{
  "d_model": 192,
  "vocab_size": 1130,
  "norm_place": "pre",
  "bias": "all",
  "tie_embeddings": false,
  "init_std_qkv": 0.0447,
  "init_std_down": 0.00597,
  "lr_mult_o": 1.5,
  "final_lr_fraction": 0.0,
  "seq_len": 256,
  "train_tokens": 92650000
}
Each number is 128 + 24 x the weight over its row's rms, rounded and kept within 0 to 255. Layers, rows and columns count from 0. Numbers have three digits each. The size before them is the row's rms in percent of the matrix's.

# gate: layer 10 MLP gate, 384x192, rms 0.0832, rows 143-166, columns 0-191
# up: layer 10 MLP up, 384x192, rms 0.0849, rows 143-166, columns 0-191
# down: layer 10 MLP down (transposed), 384x192, rms 0.0384, rows 143-166, columns 0-191
gate143 102:149136088138094136085109145122142138148127125115094139135133164166117147140142092176079074121174136095179124123117138111121095127163129100142128113169123139129130123138153115120143155112119138143131102086150143122175113135159122150135108162085096153097154168094109175135137109092110141162115148087121158160094137115115126129113130121110121136129126113122141111125136154158153106168087075163112150105127155077134083129147144116154168108149141108182102085167142152122155111148121156127137095086139136143123119143123085137132108120109157136136103163095157151168099119114118121135
up143 101:140093121124078101105173101129136107123139067129128145187156153132116136133114095128148158120121108116128115149125077171127100122156114140163091169201145102150131104161133131150131146144149134121091146115156115168124109122072104114136122167122157091105132114128149133155089124108117101203132104146125112176096145137125170121104099164138125121128140149152095116139172155119136139116133102099142128124122156126105112116172151114129136121117129114117114117130137095161107112163152074116125141151153112129105107130151163131110169087126103122116118102140148121148100145159117082110
down143 095:130107150164132112111107133172129110111154114133169128112166131119103146110148148161137128147107133150130106084111176107103170124081153166113134140123129117152149136140118123165099109148131163121093072136096124111133118105139107109154164150102126143121106104137138121155112096148108138140095134117133107156122112144160098100108121140097066146100161105119133130139104154150110078149162091143074124131166112113102105156119130113113148114081147135087120154112122104127101147119167130119138098122184137136149097082097150150108141120126108100124119182119145100130100186094130178118
gate144 099:125098087131118121146123156114174076127137170114123139135088119151069157131086116170149086116133102149096119132148138115146154115115121136115145138103141096131078121129086149095131098103166165127117108136110169172112138157158144120159104177140092149150098095150113129137136102188149105118139112152085133103140101137094128132125163131132059108142142179100129129099152139112136106110137105130164125115087145118148149201105145121156126130150141125139101158127120080115129113143164102134100125142122134103120149141108140119150109158135128149131128121131126131166116104142093096095
up144 093:154142136185151131112124135107174066135085140164098120126183143140112149105147148128143093174154108110139107128092129141148142122132150096106129141111144149130118101071095117132122126163129139158087142147141128164146118089120131104070159157128169140117132154074136108127118172129158136121097117105132114127106146134136118111156135143130157167115109156095136094109113117117116144094138128142119128150124151106159142122161079146139132100120109134161093109161131151170126143130135144118110140129184149126109087116081151137162109084146165151134116164113121102075160161139102137144
down144 097:148096128088087132142127113152139082155124126162075195172115164097125166154116122117125192125117145109144122179095100134123102174077080141140101113122162127125131151142170181147144139084134148126142139129130131147143106092164116150122134141141155129143145136127093093132123181174169124094174157102132130126140151121133131174102121163129148104182091112135161154147124122108145143139112138163131128138145132106102115102151160132120150117126144147107157115147098093111140117101158143150115109160095138113113106122151140093164124118103126147128135115130110149145124107134109106104
gate145 101:115119162144100132103175141166083136121188118111126119139144152106153093132162138099132146126155142136142156122122079155110137138178150143130125108137131086100096166162132040141089154142172148139134120177106167092140138130134133108126125123143165119142132122087140120139177113128101125116088134130107143131092088107096115126106116100125128128138131149119120144136099087112121082158117110114131134133128131167128125125110084149131081144113110124087124119162145118101132150128101152169086127148125097163120121140143135146120162128156148123136133115108204073126120136097119142138
up145 099:082138141132127142136136134145125146079108100125165121178132142117079059145083131109141151111131122169131128114132166125139124123153105133102151078106113092136125146134157082157097140088162073097105126124122118149116103169132104085139130110143133142117089129146125108114171111110133125123137110096115143131113079117134108173093095108149154159148160108128105136123148128114138105089127132146142165110124132108119102101113137171093121160135121144119102135175138162080103151179110114145108155089117132133130161122123155135160106096181129093144112128117149101097117108146148141168
down145 097:148135144130170140106131161131102132127142113147122140175160140121163110131143073109091149131149116151130138096139126168138126148132103115180151160118125098128107109125143165103124088128106159092164141083141113094099146109150118103111119083144134103168119125137081158131102109133098100114141137079165125101094170161139104135095135114146163135140159110094122121111108119091155115132168144175147120129122100160095106087149166127145140140102089134134154108112089128090137104163100140157137136113096170128123118074161090148111103130122111144113157124140141139153137105100144173147
gate146 103:142112113065098139102120114107128159114157114096155098129099124171127108103122118115092147101126145138159135166143081091101097125126154096139098128148184124129135163130126147099110136104137162124172152146168152119117123123160123148080178159163146124128142148122146139112127109117178178165152175130149128156133119160115142124135145096157142151130134112134131165176121120153137141128128126160125127102133163140170109174134184105127123093174162130102093136156106121124158114108121093107142123107132124107146117149149116128118135135100172140171141091136144121120102144074098099128
up146 098:158095130113130185087131099139113112105105132111127119134138092126100082100126130107139074112085091104166119134101154108087142185120101109097171123129167142128100137082122147092132086087094134166144128132126144100072148116135151159136165127149134116119084122119114134134123125124128170122112075118143114089128106161155131115102109114148144140131126119111093153138123110082103157130147119079097125112103095126157141115135127112129111115139095108135071128148123133119120156127130117107137095149107105149112169154164099125124171089120107123172122125140155116124113146082153157157
down146 099:066094141142124141180072154139168099117117135128112121127105131169099136117110111107133135124126180125141139109170183118123127132137130118103137127189145140107180128127141124161108111125146116134119132113168093106128092104117122155111123125130129145116149072131151129111082166166111137165143184129115137121143107141141104138130120110105141119121071137119134141144155118106128149106160093194149128119136147157119141109102110129179145117107115124096140110109098161128133122145116152117121108122121094117168109148139138185067133162093105133156113112165133114070141156129155136118
gate147 092:178131104141140134126109138134140120075123165108125110130148134113132133143113116115118095126126138166136110137106105107094193122056092102115084113167155122111098131105092133134107097099143053125107111158172152151143118136137119176136126097114168123130129111107170157148132069116124139120108115133135113127132109144153140130139161170110101125178118150122117122134126135097122105134124117120169164180108119115104174142130139142084127148159133131107127104133142182144146135118129139125163119112124162149102146144115087113154104162116122175109120144192106103103124146149145130104
up147 096:086118152097133055088104113165079135115154121123115165157134110106154135144130156133135160143150149104085150111125149143125124124136152128107153108121138154155147174124167166151099107176101162115127129109118127139104143131090135114125127164102140168113132164143134146101150131100175107119127121123136133150166113135104147100128120111124097106118176099168097170193162111118139141123121161102104111143127099163191116135138127087109112128128138116168095128144117122128128142122098165159105146126161113114115130093140122134162160112143087137123181147135087139088140128112118151151
down147 096:105168133119092138128123115153149151147118111130132131143153111139107116152171133153121129145114148127114103109100108079113106110139119164181106128113107112128112107120136131118137139145159132154109151159179136128116127123127129148124130144163180118063137122124116140165056140064110140124153090128118104111087168093123122106183141096145132123125173113100153149108112154108144140146134113089111139093151137135110121100116158143191141110142119133143130147124175157171127143099148108134138129133089118145117092161099088139128188158118163086144066102132128133127100146114126137129
gate148 107:122157121164132140093123133138166104105131140103160115087111109164124132114091128067194101146150121165105166128116132164138159103113132093145127109129161135141153114125121115143140106124107112151147160118113119165058149140129122150136112149134123113129145141094149116124127124122153090153162085099160108114205100119097109144124186117121119130141145135142115112161123125134135059140151126147137132103139135143130111147106143162132104153135117107134094177095125117117159128079122117107081115131112143174099098136127125128172153153118088145110096100077125118163128137139110135107
up148 105:109190102105167144124135112120173152140125161091121112099113138121164144113138146108136073154180140182130098120131130163138159172166130160150112115103148149118152104107148098115137115090122112107096143143142146131073130103136098140121082061130132092079151150133170136098079095124104157116111114184141117145134146137132073136111102155139159153162122141124104145108141139097115131126158133130117108143099135158102145128096125142125135142125089157112096145117104141137087171092071103137101128141101123140110130121122124128128163124110120125113130121115124119110121119109087150142
down148 103:128095120140152166091125137147131153137158135115100173141171147137107116128122123093146132149154135146084113109132124128162150162108065171121125125206161107157112142091136099145138120120133106108141176101142127142149104117148134135137121150108110131146157139121127115122124130145146166109150070161134139136124136148142105065138111111160150168157137156162146163128157095112131118134144151099123137111082166092139135133139120104150122118100083101152122082122144123124121096098125130080147150091138096135119093148124086135131140108128117134170098180119103113109160097113173093114
gate149 098:098094123151145102165142167104130117129127112134150123118121111129158132094119126124159116100155160108165127153128177147124143096131131120115111153146085133144154106100125103144114158122105078143117130097159133159116109103145130086178118138142159132187136139123122149183126109128168137144167112129146085147098097158119091114176163121149114149106098156108116145133103098173136145141136119138101176123150150083157090094114113122104113150130134119129105135129141147122149146151133135120140126130154117142153108101117141086131150159138151143086093123106161159085129064121187136175
up149 098:100097135131148137142098107117137175095138105145108154157123113141146140114095124129153129151099144137118122093142090157144134112117128132165121107142163154135128103130114139195120173141130104129146083122129114109139141132131110094156075134094173129120126126122146163113137163138172179153137115109135124092127160166140110090114117153100163134094084134122110104097114148167114155152114126120138151097094110133097126090098087175115103101165109122122120148099136131157145142149138143160140154175136074115178096156163134119124145128151142142139088111071126115078145137121128131095
down149 098:174152118102119158172158120131147106121112105172120150138137130168100158074140105101105152096143127162139132129140128109178137105122110162117127129186103130130140156158091126099135166119122170124136168146133110185115150089134146093112162143157108130068145138135143167133138096148114113165130130115119113092089160113157172158203103115152107115088142111152119087143123126130126145114106110108121115127117124109108131146095106116129086145143106147132121127111143068107147135133142119156128114129157135118144164091170139093114123123146114119156150147150130097122122140151107180133
gate150 102:085124129117131146111112097130164134101105116137136150146156126074126164170135141136121103073153105142110144084086108128118137143170151115099108109114202132137129148103132112104136147196159115128088145097117092085121109116103112117132161109112144163095159131139111123106146124128098149129153115136121140130119191110120181101094121166142116122065136101104119133112132117138113113121104117110117137140088149153133146116111110129083159159141089135099119115157208118100152108120108134144153101138084149095095105131121150118107129125124155133129133140111140116121081109139117141132
up150 104:079127145138155123090128172129106150152133133162115149101114106115139135113167144115140114101129105123130079104154180138132122110165103144129095087123145119129101148132124129147135125113139142108133128174104135109153155087059132081085145100140181152163122128086164100116097143109126079143150117109092140137143126149148141140170111150127099131121112100133075123120145130152077110124107063119096092169144126150105142149134141167174122099142164110149112164113140134098165161133127128137121119129126124124124117146145084156155105109112133134170132098129140119147185151139134132135
down150 100:149078142153107101151093163124113143148086101120105146140138126151161142125171175155096131134130142127133121107131119099143127117115123074107153137124121123121112105141115104073141130119146131145141159125195110156131169105142108176141157151157094118093122135099112151136108113132121135130113114159137125107116084101131185099127127101094130109161112153137103118118106099144142163116101128119112133098133122098183177130140152104164106120110113138169161114087078104131089172125171127172125106141145071127099152141142152092125092106136120160134140163128114149148138138095137144115
gate151 099:145097143131103125154134096166120129167142160089114150112172112136114155131115185148122101118141120121168115129162145150165121113125176143159124097125148134121166074150151110135165128163089127121127144143141093069162142105113154154128149135137142096062143087113132121119159122098123121109098119121134117125085142134131099141153132135144136103117167146112164146137144117125149104149119145089148131103119150149110133130104118165095099145138128138106121143085117146111096109117107110143107169130108195127124196121124112164125083090124128157128095102106151122138108067153107136134
up151 097:102120137119125150127101060154149166123110105073139128077109139113105089091124157162132131141132116172099098136144108120141111152118137122112108089128141119198171101129139110151090123108104122126134093115131112103092103121087148120098111133117156116135150122142104168144153132126160089109193101153114135176106178143079112159134114139150137100127146134120152136130125145134090098097143135162107124125152131139102147123103129100164122131133158118129139127132102116110108128118138099128095150118152157130099106108128111178135135076107153056112093102135120129122138114098169113116
down151 092:142102117133108091108136091139126126142101133124109124146135093153108124143114075115120109083114118148142110144098169150120164109125144141125142109112109102133073153127153134101109135140155098138141152125169145152119164126144158117157130189135117131165146132120103131093123111087112113131136132123146148143140072108172141068153135150078123101112129111104122130132084146127126133130112115146125131159153153145168138085155126106152131119133069152153121118148096214158159103128132122116116089147145138115132118149122177134048156127150123118119154117119154115105146146131127120186
gate152 096:119086140133119121149147130130104134121090147132138150148124126148093116146180121133095129112129169109143143141103098123147105170159154117160155132142096150118110148097134134099158137185103124154142129071102168126128141123175117130127157144132136131116127138095131106130111126139119149142127123134135183207105165106175146142104168145114096116116161151140139127122139067133165104126185156113120129098155116102140123155121161119079087149118109126120097140144113101125101094102160145127135135113106158139165104112110160058144152114101155082109140110112113159153148110114141138116
up152 103:102125153124119167071130124154119126169148142112144132140144175148105183109132083101172139149149131156134168119123148124119108132124142128153106145161153111119142125142115183135114141145096176102153121115145130110109140129092122103116127133115158105175172167093115081143130134101134135123156129134126120089131128094100159118153120172093088132112152152142125136146149137109134152128129105137126120134122074138140135118130215162136113129127100152097093153094139102124106121105098137090144113120146122090097103150122049142120146107140130186100126115100116134096100127147132123113
down152 102:163168155108109160123119074090159139093120126097115106132102156110131122112129167161105128144137138090098128087098134130143144107124096162116135190118114152162112145113132072188144128116161118098115156102143126134133147129148126127094105079115147128144173152133114111088100128101098111128139092115121111111098134146100127149161121147143118112108099086108154079089119151119166127112121153100152106144153126100130133137119092122127128159108169147136110156117130116102135136132139108142085180182160122137100101165122162119146117133163137126124095140097103116151114179116170124126
gate153 100:094100122139151145120166162139145115163096102110122103107144130130132101161173153116087108133151156138152143115094094147148129171135152120125139140147107098120123123111119162127099135131176098095123117082089115105129161124114126099142139171150119135103116112099116140135141111121151135144146169152133143172145112136128118146111154131092106159114147105178118116168149136112160135154118110121097150187175068161123149123118084157155147112103099147160100206147144138138105123156118106105120113147159163111125128087136114143155110146094134154131137134081114161094147133135168122109
up153 103:133171078122140131154142146104136091118086149185114105135142121146174113151095151113159113155141124138155130117084115071153080134142135112140152086161148113145115161107158130140175104101122123118110163091136114105127121146143134135113113132135099117135087104105171103147190164146124152069129167154131142136103124144099116093140157151125109124153142100134107145124114168141161111137126148120131153128100136096129102105099134085151116141107139141140087146143127106111152125129152165117167106157139126140122108127157133158105099153157170119147080121105142121119150126102091178157
down153 104:142122184111119119129131128143134133111069124162154135088095154138111094080168137161154152112134143111119102135091103122119113107094140126161131092136169074092105139121111138155099144159097110114144110116102129127107129141149141118100124108065137129121147101162134133150128151115110164146132109083189115171108091128109091113135158119168127114124139133182174109164111128101111145164131139171176118123098139145133125132097081143127124102134156107111106163115163133136139089135122127127134140107148092092130155101141092129168132094180130133115132119157099167122114134123134112124
gate154 110:116105103133148123102101098132147121170100130104149087076154160139117115154097164133136130137131134108116143130112152108068130101111142119134158111116120131153079112158151118153166109158132135152126134119127105120117142133135126106105074152149126156121139117122103137178168086121113080107132162147131129104109139077176153174140113130097076109156101142149117095120125083080143099115124162142118154107136149121093090147165082154124110169147135133124117094097121117112144130154107103143115155169135135144107170086133142101129138170129105120142106181083121101116101127130112148133
up154 103:125105120116103102151109092159149101130109147157141129160132122130117131136127111159101105173168122132156142169108118120163109144128108136101078167085147131115147116073131098110131135141131112130144162113116136125125122132139177127105137147112150146103142124093133121128133092128184121147113135099126142074128117175082085101079135146134128169127124112121125168137061150162092153161137149090138137099127114095137155117094131126150154150156110172124124141104102154128148086139117104081152126122158164119121108126142110151101173138143136134133126129119134170122121112087180082084
down154 104:127115131131162095148145125123124160109115130075114109093097141103156094186157127136138116180127117130106081106140159145128141114099161137106123125108137103124140094171145123146125144166101106158169118169130159147089147106079136116153146155141083154160129131179110095150126116113148114146148133123143159121096117103160125100105142120142115123115130092109145146122158174137175104141128113100108130116150091144148113128102116130138152134122113121106137070136178126138137183145119099104155157137106091149137160108089154126139075123142132122140162112135083100153137173099165132112
gate155 102:124110127128189154155141130130104157138141132147165154159151158105122168155145123108125101165175114189131141172133143133134121140139161134106130196162131115129137160146100138135158124128136108092080139138148093129146139143088154130062069124155134093136115113097132116117132119125147142181134161114127124105122123120105115127121116121100131089173159129153166135129104109152119092113083120137105167131082080123065124153134122133130115154091117151114113140152129145154117126131167147135129087124145113171106105124157098134129115141138104107151170139118070104125135138140118114118
up155 100:140157129130124192075127112120088161120110110077149140094130128106093126113115131098126128139103105095099128133083110129132112182170094110123120150108132151139108136094113120125116122145137110133102068154129165118132168151092119119133110154119164107151132140074093107096167126123114118081109148134129166153156116133101144143107083106123141150165090130112119135117153150127129089139149150096171092115172092143110148187128137150119142128117114104102173153126139106121102097110091144136151148097095116109121113113140152167113131100159172106148127172134134139138135160122124140118
down155 104:135119108151141165142114183148103132120130165092180125075125096119092103142177129123167132125142141155118121126116114125092129141123109092106160095089146147143160142129136125153130128127125136162096120113132148116108122164140118127084141126140134173132127047140149138160174128152120161176130138121097131119150136116167153148169167112155114179118102098131090142135103129120109126144137121142120122158113141140154134084123113139135166147158156129102136089108109182097151112125099085094120121111143165107117139148124182153109124119094121123105090139125137178165124098115103139122
gate156 099:114117111160133137121147131106098165131133127092173131119185155115111081145144111094136112122154150144092173104134115147134126149125124102173139167115084151123114153124136128131106124123154112125086133128134076125128172144177162106135178101120136123185119127138144106145132151130134117155116102134116121124092146151151194122092108092154135140168097139123120158148155089136155102121176125158152153172108158104129119135133142133109093109108133092176100095110149085144127146157130144138148138119071126153134137144163129156128174129126140108129176132121145087100147114111130098115
up156 103:152104131099140104177095121126119113131100108131110157108139142162132067137170123134076094133124094149079105139152144133127125095116146157110120131093116156123128133121166146137133133127173057146128155116106142138096076116128105119141151136127104144182149142083140111129134116115132158166133161080131103120143119087114082129136170130120092131114137126120136117151160108107140110119112144105141118126146138141116074120126123117121094079140124119127164096095086112134149123170098100157116123077174091108161081144107102122139121150125113119102117104082150117139100154098128108111
down156 101:125098139075083127147160116147118124098140113117110099152118157134121135098120129140134191142134154119125140143178094101116065127097166098123122117117153110123120106147161122099134130143146125101129085100128135177136081144096113082097116120118104123106129120143177157131183169161123161065120143106141073137130146123121095148109132146185091104133097153131139201170140141145161192093118121140109157125127137126123133126137114129105133124115139143142112137084106119150131146114153152123135117132105110134148096124146140129128122117136133158099120111166107114124077119133127134095
gate157 096:127107143151137190120114107134142136138143112137158138130074130138094119128112128096093128124120098116140118130089117147148160099115111136163098142099143114146159112148123105109143068119091164127118108099114119067157144139141131155128134161149140163101139127133098174125125139137105094132095103090092108126136144144123164116172102137101171136094124169133089082068091136104144131135164153101184121156096121137139124148126125098125131125082125117102126143123135102117136164152156153134135126128129094185134122146160164166181132146103155091128137134161108137087148141115141159131
up157 098:133153109117155107153142136108105101107084121126110118133123126189145109111096179101119108127134166151157092131117130140176142155081087153124059143128145163124140141152107139093119120078126122116094082086128148141132102144117108114127083147129148181133139144106104125123133073143120144129145128116125129103112129116123143177080161161158131106143125130070079101122149098139123117097118114166184092146113137108108154117132114164133096143128119126121121144084121152131133145106143105116132108121167135143130088161166132100133135127139104088146181126138110141104121091131136142111
down157 095:099101155106103134118127119138152174105109147116126158155169119149116140135145135136157130151112134160103134117152148110091144079121144116115166167111052124134103155100176104147148089179116137161134155125170123134151128142118128149088180149148100075099120089115119135109113144134148142106139118133133139122123122146129103113164144150144141125113142132171173106142144141138142132155132091081155115201129133111117158090108112133121115115146118141130154122171159121120160134163125120143118145139131162099121120183117165163111148162121121099146112158134172135127125167151179137100
gate158 103:150088140136167153120107145133125151147086119147120159146153118129179127141173099083149130094128123112183094118121132157093120093104126114090132123084148106127192113072117120135141158147127138127105135188125121132135083162146118100120144177121148140141106126144106131118161096109101116140106099153111155136122173119105179160113115090144133145106124151139140135141076101089131123114138137108151114124111111085159124153133137107146115148108117166105161108104102092121165112119129151150080110134124098160108150157104133141166083156126111115140143113115127145126098137115170106097
up158 105:143133123122151143183129141107137105110177152108139157155107168108121067120129091118130132149155134187125163116126123112125110184136127141134161123163056151136108123142125143095131070117142093113184113097140111078116146137130091155126132082139159125106131155117109102139076121156170136097116142137146168143118084121175133120115110139138141122159136127140142090093145113123125097088119082160104155148116141160104146111096152129110130136150113099109127135135131079103139138080130150084133135094136131105095121134128136120145152112118149161119155135117123119109115134172115156132
down158 099:114117101105201156125120128122131130113110138150133067141134102104118109156097137138069165117143135129137145124126093124171133145131123159118127105157089113120105132126150126102118104140101126137097155142158102118175127095092116144109081103141145129113090133103142130140121147134135159102087103163148107124132080165150149138113127096131086135119098106111156118148108170133144103123131111086107119117141148124076127126105120155188129148175163093113152174155121149129101176133111099123112125146111140091126114113129149132091159092135119134124173123179090110103169128146141131165
gate159 099:106099127111149106137133139169108105127100138126174108115137113167150109085105109128148148140144150122148160118144163175129161078131137111128105129147134142140114138131180145124140159103185169168142127085093149084105183131147118122114157149112107133160136153124138136156116114147122113101128102123138107153117146106106079147136144137123132129120124160121076120157107150146130132116176112165083148131096142126111091095129146152146164132108102120186128113138115099123116094099135186151111118154091121133083112106155059114114132163130123131083118147090144118123155133121120105106
up159 099:116142125145128139143146125145122119175168086110104140142124144155137119105143102110148135157155147108111120121124104142121107121147136143114095108142129148116144084119085130157166125082114115102125150082106145060135118142154083124089147135101115106146108166110165115160124125098071146125112095118112148153133131096133147116167108151129124128142159160153130127107106142117141083129149102147105086146102100115149114131148120161128138119118139118123118084096109112104114138108150114123131150159123088139104082077058120118092156143137131112142153150077187136159102116133123055126
down159 097:140128105103128166099116096142148153116123116122114130156146118123117143137096136107111080172115122107087104080120175108139135131168133163106100090140128106128112136140162158134162114080111128088136117160155149086151152114121100155144149119132137136133107114140124091132124093133149131075130156111163102117184144119089130098150096144096126097132139152156122123151081159159121099130168177128155185158109075153127153106098122132136085124129100111166128115153111136116146124118179175099131160144095092099132117134125118153168112124111113110113149107127123109132140120093106128166
gate160 103:113102160131109138131140166140102150142139116112111099115139175128134146122121116099168142133157117123147141121169153064104113107121198158164120118092138096080128116166117135205120128157128132116123129092116144102096142122132128134104122107137122090115124145168126103083129128094145106153116181120103102135113146144129133092157148139134105079118132146119109088127157090105132137119127132146130140077109099155145090139132146144158152143126123116093116107154107144107114090148114127143111135149138136112117165076119092139173104159149144118154130084143178144147128065115104126116
up160 106:152106160158134158097117125136100135160144133167132107086147146106122136158159140116108079101144124177086100146156134125135126160146126098148151127135108151069151171117158155109118101164133125143151119118141092137086121120123111153165132136122109084110150120119178134162084106136096125137140105148156101092127141104152171197134145151076157132167125111130133133145141125112106138121129179086142133135129122151153189123150158138108096093091131146146150130138150121097114104117117133122139109111134113173147121108102148129141109092141095128116139125127131067135128150150102158088
down160 103:151125085129125124129112127149151076096148101139117148116127119132112104093075143109166154149133128161136119152141122128129140129137147140136179128150135123099117148128179135139130123140105075110105142108129142102194122129119140144086099108108139148100154120111145182089138134084132140112180126140163166117154155157129101117179132114084179112127133115172096135136109106118138133146140155152101087082137120102144153127136167101088138127122095126133102148144118120167128158146122111125128156141125093121093152160144128117116125124113125166126108118139155123124153096204081098086
gate161 099:142139131101122127110127122149119127118132117141147102103086144126155120135162124130119134112150096158116106095090157111109130123103113132122173109147135123105161130124140115152164103134142127159118119094139135123109145079165118170131135152172157112151087132100141140145132141143151105150124131137092121153145117113161121159147134111137144103160150153120111099103140113156124128131138148108167063166084151116160131113171158153079171140110105105077106172151125112100156167150137146136123144174129121116109141132097161127175138082174152131133112099129086101198132169101133136178
up161 097:141170112178119128151091146070111142123133145146127171129140138136133140147120103105161138076128095142140115134159114094114137111137128129172101122141128154117119114122105102098102089150133140128125134146172091083099105199143093129116148140107138147108173088150106097118161121162095114115107125114147165120149093142119095071139128153134159114107135112132112174090119121116142157115118109095135122149115153119131150114109119152109128081143151162104113167118104124091143162147182126151171126143163110128153130141130110151174144171128122151112106154147151135120127137184142090148
down161 096:150182149117159122165114120100132117169156114108116145081155119125152116096126130126106113126135105116143151140132098139128134095116143128084147098096158166149116120202111132127129064104179140135104163134129154137089128119098115096140166146114166110126075144144127144129160177111153138112139100150120071167104148079129158131121124171105096133082127152131145123166136102106134100174143152127093096128114137087146124155094130133152124144146139113128133093160146137179125100118147136115145131148114096122114091113119164114108149120163163119115123111097133160132104154121133134145
gate162 100:122096104145131129118149117124083166110102129135160129138167152135093143129103104135172143120140160106118136114158110117173148118082133154096115069138138130125119129135119118167152120150151132107153160123149157068136116109174114097184124161090154151137110099143116111113130162151103114155144136107136143159133116179136154130141107144182151130130155165082159149116154122100167157113143105137144112137113098128135132120139152166107153135158085144154155154133173087122125131118166142088157155126181164147133114091118148121111096162105096156121150173131129124154140137136137129097
up162 101:110161140154170109092142114112095119119095147179147102116147115119163159064135132128107143109179088105146127158119120112146098103154134172098137098111097147141103153102120170112107132128103148126133123100141131130144146126129119181115147122143145130102109078102150155137086092146142130097120124150143086081122112139110159127106168142098142155160151113145122136124136154121137102128071130127093117119129138119172113158089127118139149134152125129112120163091134146143120115130111178052151146164166123130100127141153109130136118100185164169139140129122123119104141141141138175117
down162 104:133134136139103144157141122111185119141159142093128157151096131113133132128126105137095129142113138117172116094113095138125137125072165088118134124124180194136089120165138099165117132142144150087142200100160109146153116132109124134083107144129131149150081116141154118125117137118135093135122211162129118123129165127086123159142078111135140153136092111138071082136114138141119144103114127118116134104132121160103094149123086160107125134132121143092130097143124135116140133108123108127086104085175101095104140110097168130147169131119132133145126123114161115133110128132145120102
gate163 100:146093086148154162119093153130129117147131131137163132139143123146124150148121135152141076145171103117153108135079128142133118115118156167133174125113113182145133165123131146079119091168137133106156167114129103158138132130110136163153137118157125131095156110147099089108091170067158160156103117143126107114126140084124130148147170109125113119165150145098109136119129128094119095145125126148121105118110114112146140126096136094117120137101103091124134140130135093162092144115116051117104108107103104153111136138121141101159101139135123122180149169089070164153099151133134127129
up163 099:138148118098099149135147116160112126113147138100114126184141154123116129138159140122105182147128165095142128161127117151155171107116155183133148119117101137151121153148164122128163129125153111102127131108136142105146146079104162123165140169099103110162096141116107171157090160109123119111157105119100117091147140170147129187145120092100120142124131131141103129137106081156121102131158089135104103158152145119174093131129155116138162125135137113156130079136107098071132123120129137120120082134087163146148153119108136122116136157180142140087126117143141176119140135105132069127
down163 096:109117107138103142142128127141121070107132121118131136167147128127121111107079127127110123121142086106141129142119134165163166123101154082124114123112130169120132128115142135141110156156146162116120085095086140090142139109153132153103145161146165121108148151175115077093133153115118160117116119131135120151133134126117115132163152134089151137145096151132133129144126150111098144126090152176133119141146167132110092135156101086147140133136100057120132172133105094145145146087085060122108133120172093105146173191145120111108150109135089092116140121126178125111092131127157135132
gate164 094:104129150169152110097164093127112143102121073122138085146136129085125158106123150152142126136122113091147118159129158140100139116137151122090127120162134161145183139160162105172154127131120128152106096180104099151130089121111138080088149088076133127138150081157089149121135126156146147097134095130165128181132149148128153126134129150122120097149173129098128099117123149113108146140121097141142104107128136151106147109148136175149122177130125087115144120154153134094161116121104120127152132146105134108172148081129183129087126145119141152095127122117100099157118102154124118118
up164 099:104144125156128157143122137146112129105162141137160099157146103161137132113133115182123111070116151162128113129113168096126106146166111083125099181116141140186114149130112131117146112148075123134139116105119077138118177118086127137099127163131116100136133129087102136160127121138105124123155091097114110126123109141074128156180130156137122059150156139125138110126116119115141109135099138114112144119123143117119138090143160122108171111094102176103142194146135119097104139148199141102157122123127155148129102111081119164111136128139122108161131111141151165138125116141118141105
down164 097:123169078100150158123137143104126152149133126117117124132107101143110129116162109154113098099082131118120139173134119131121151106106158128138135131111143120099089075149152139140116126140100130147122187078118148141154116132144129110203135093156152127151148101099146140101168143149141148172116155174142122095140089117171118150098130116105133146104083090105161114145143142139148134153105135157125115127131124120088157114095165163127137128146123134091094103111143134135141132194123161107101115129116109132172135112110098121128103174085126107169111126148130077134126118072143140144
gate165 101:101124163153134125138109160149122128115107161139178114175114114115114122109107149107158131095112138136124124152116120123159118088090121125137130095177087123105118161132131109144096148180104181087142111116133153130099144144158128169136073126147170133142159110113113144110097117088117148130111154088094135146148131087123162104142115148105121152098099106095121091145147102127130151111129128127124147113145134142136122088152149127137116098140154113153121119090122109128140106119136148112156154115138115166137139183117160148138094174129083154149152135114138117201166148152093063103
up165 104:076144100113104152091110146128112104099120072157136175106128171148121145137126141157117150105143138117121108134143130151158094135101150111156107178138089117156194143154153143148139121110120138154132102110138162096106155167154122147095181128124161159105140159151147122141135107155079144132133136159143087132158097143109154135141129143138114139110122145124126161128100154167130113125128138133130078160114124102131104149143126087127087123139108108155149169189174137110104097115120164122136104132135106114112137133121159136118161072118091144153099091105099125148118169159135109117
down165 105:114157095159132088122127151105107137129147133157145138143137085128053119108175146142101091162150163127123097120174148128110126159084140088106149161133106163144120122105091097098143129143123140159087097120158108100129159072139051176124167120114082119101140107157127096122099146121101118113153164094131128117139153154150141117135145125153080130119134096106127143144088119130159155144130115138138126123142161138091167134112124176145150087105141122129134133094127108143112161187157119122132119089117114123125131122135138127116112109117133121085131094102158117133161117108124119118
gate166 099:078104125086123136115145147132140153115132127090131102101128145135102119144128150154138112154120088124148103135099077114111169154132091099139122099129155114126137123159107168136118156130157138153146139157110129125070114122158141155104147155138115150112126092128140158110110099141127113146100149166106142134132102164117116147128086120105164106108128138099206138134154169153170115106129082143123152110076106174107152137158146104136133157145131129179133127137113124085084120110085133109112110138128169125122107145101110093133090070141123140155072118147146104129153130138086100131
up166 099:102091168139135146076129152143156128155143113127117120105124150132147180131134121150130105126114093090097129112104134112130107143106109086096178091158096146138151120154152100117140103148142148099176076125099143130144156109124174118135138173123128138106087091106114131129152127162123160150117154156111140162099108130109114120091146109112140134104159149099155155117142147139174085113134082117152123117102104132101160107143142146127090189138109134163155112140118170092109135091107113070110112145176122144078125115140131129097100133120126145156110131134159122080135125110120126100
down166 093:162164130100159114141128133145097087141106105118145144095134135094134122119084107078098138129131136131106095141070138178140124122119129143152105155138093079136132115094134086153162115138066106156099158123176127140189154133150154106121161099151088114133144149134121139119132105111130142097131130104120126134163085123147150121132091119110166127179136080157122087121091116133121115132124131149149133109134165136148123149139104141132176081120096183142110131128142126124127117140093125150164134115108145149132122146145120161101144111135121118123146071083154103142111150129179164113